Weights of a small transformer language model: width 96.
Each number is 500 + 40 x the weight over its row's rms, rounded and kept within 0 to 999. Layers, rows and columns count from 0. Numbers have three digits each. The size before them is the row's rms in percent of the matrix's.

# k: layer 3 attention key, 128x96, rms 0.0826, rows 98-111, columns 0-95
# q: layer 3 attention query, 128x96, rms 0.0764, rows 99-112, columns 0-95
k98 092:451580470432493507514458515570481502540494486520398583487521532567583402451553473489469484505520490481478519532480523514524454527454443516511474569487460534517508458539505503527555450528537483553477446509508497474503484531418482515477509488446476466550500562558537479491548503526401486554
q99 106:528483488583482409468481533549513426548555462569470528576523487496526529505522481566457517518538411538542480478537495521472469580503474490487439512487481479596462549523483441486508454501483538555478531473461507432506476515525479449411501483538535475503516476439484554488504584556492534500
k99 095:475494498470528415574525579491465477533589488443552573485467531476521487502489499464525533531499534549489493505510506528532513515459487422504578574571400421511529522539517465517462528544544506430521524495531574529505447606482484538504496504479461484497558501542488495472529553493538474525
q100 072:520506511572554478497465503544450530474568508510510505516363475526532497505494482516503593470524523441466507505449486504465514492457456524473536493527551413464497618504502534495530548457517484546463441509444485559505481499500554574547563474491498511468456561558508437454487526500463557492
k100 081:502482507560448460426514536524492421584530483500519547462491471565483446502510523427452511521469530493513483483481471525475507524486513551573519492453502518413444541546460536513515468438524502464528511530487559460503427516527490521482536466418527564450494402491498559549425545496579496517
q101 086:482448507555460426561455432485456484557525469472521474479507476561479499470470509472508555521496504506407456539521470444447466573517432528544587473486449462587518533548552473433482500536427494491444530503466417493587508526556478520537492540487514534463503497503486476498426491495489508517
k101 087:486415515425483418481463495512497462477564567460496513533441497491450480518512527553456480567530443499480522506528446437535479510522480478486584500493533470536547551464492580474480583494502472456460551456528513504532471497486525576491425446561540435503533502477478517435486525497547430449
q102 084:483450491487557448430537479499516567538491538496454562542564530504541475526484547504534414491477499462482446495528609540477449502570465497531514447485505494508431469564558487450498515539513488495522546471518491458495457520504480482457554475576585558526494497466530586518514486598488468494
k102 073:555500549467458537489553462481553559501484502487511528489494520481463535540562437604630503512473484480515488551427544517526439489450486523461544469536473507483519494501496497511482504462476448539482443412449498539493526514519480504536437469526556470605459511504496520429555488474492444438
q103 091:509607419441412528525461464494458508504511511547462422569436482488530478545465522484526549492515496434479524546568513516545547524492541577460526470433517530488517524520500488561421436520491499482462468516505547565568533497552520515531532448450471528474467497540484487550514467505523539556
k103 091:507501538502541507447495478505437554474420511506487476426522489489439457497501496598491480476513438467539469485551471506505516465565491595556496449420530501535558541426452521504496507465510429508580441563482533519508471440458536585517556449515481512514467495458558487466463507548479512477
q104 068:431470481486465577506441418491463553477445511499483456436520489480525498498507459517513487528407492478514495587501414496533534406531508476544521473568530495528461540502521574559442532507506428502479543525528562532467567508520563455524545444479547497496492466455485526494549482482535560463
k104 072:507562483533488511510586551499500534488514448532498520551498580490494426478594556574497540499567554510458517536476469515513482477509500547459433478472577457524574555513496486558552475551543511478470422479527517536502449536475503492502488437539501454521545528485519475568437565508453476560
q105 095:489581493550535430404511545567510475498531511537440560521495473481501494547465481536514487522530494508534503482526517534564376549536501574476462429575475555493463482536548500466522511504488427521496497443529461416513466503533496489579549470520529449523510560513482476471573476526501514497
k105 101:532519521494431516454461558497546557540517493520405617524480524487543486459519458478538489534470492506426465559509437520499466517473526494529471530460453486512554477534429480548591453525544528621481500423505450504529517539506497455531533427488452478470546499513501520519505520562506488486
q106 091:552467470454501494467488496523532446477522556429529552508513522451531537528510449548576456508432471482513451487505512568478486534545503496540496470471570451524558479496546466481491402580466460485483453438567517565564481527528482494521462438447490539467477529526432526535538554555523558541
k106 096:518532615482525583443539488472464586501472480479521440518602545551492577559503495485499472495533497430584534520570526477531518461477521536495515474474544543493571498503497506542436579453473509544516531590509533534532510472500475544492487482510542563480501534458495540558492504476520498488
q107 100:562473473547538421544540549608489509497489443537478517553556524516499500500531525412515533515563552511486521542538520428461510590526496560507497485476537463527484506559547494490541510483552554558522485520553567507561480512501481449528540495491529441512534440508580494558432479501493464549
k107 101:527441541519602484406488486482518495466454575547501499541486460501461525499513524552521538509432557506446523452493585464455512467527474522490421407503553529502483499528451526420474542459456507512475528539514576504581465475465544497551490530498558489453488461521476467484482558451518454502
q108 099:484494469476524454496618485522496496411506546512475519563528519420555529520466510566541527554425538490565536494500577476505520525479476513497472509483461501546526502571523502525525493510550495513522461537563437527503484469527430469563508470523532564501397550565524531499480511490413453515
k108 095:552437481519478515492551455528522551518493474454528494469545492500476508493560425461543460530505455419468480480489516522474516514501534551515529491529526490482594538458506502548487434529416563482439485382521559454624436459482447523503510487509561534551518512493481523463489509546535531504
q109 109:470501543514543546467469486463492544542466531490565518549564524466441529508524454431487497456412546538522510479465532433508425483568462530450444509633485484457462490468526463543454490529560541474493540491514494470440458507436461521531528497533549439536532456488539505495511489525525436448
k109 105:499516421535514544513563509507507417517551526537530574550563568490532614519524571425549514513486501497464452509468492512478511454568477504484472458511481520521470472545507497546545498466448558454490502529503497537461526499480451485505439531492592394533496556566533484467504493489521446526
q110 100:497471477460521495600526439449472478404488537428505471464545530516529506497527512505523563524424528507498495425495507548483465528456473505467499500449510493527460513461602557513472437495498462533529485505449492555505538461452548500529497550514534556497465630423474476489445535539463508518
k110 099:446515479455429460537444570559438538540493480488453506462530491552495471500469461511483461533506441502413519501507499502551499454478407528527542509462514456520564526479546488529444465483501478516483468492513499510493474579429512535466454470405614538531542482443467489499496461561545538541
q111 095:467530481572497529542563532545460513451489494560525499556496500507540461575492445503539509392506453445512544510491515523565382502473464491465512535460463493506559520536531491521475543517478561513457537530528490461493446498491500563532506470532451458504551576444451501468592466495499579498
k111 095:516495493480518510440502521456573531605496495479499470396491533534409489570520501484528595517427477528489520483395417549432503486520478545484500460499529578481460504513477468474519477506505461449506523562466497509516449497566536497482509514485488534491526489532577556508459445464525498443
q112 084:495467509449463474480507487520413454503576499528521598562532505423533525511491567533512425557524445570520510472488510455465504559527515506563460475494465510547541487481534414442418496446527562503478462437519510504500482524519462473465534490548552509497512536504436520518515569562475520560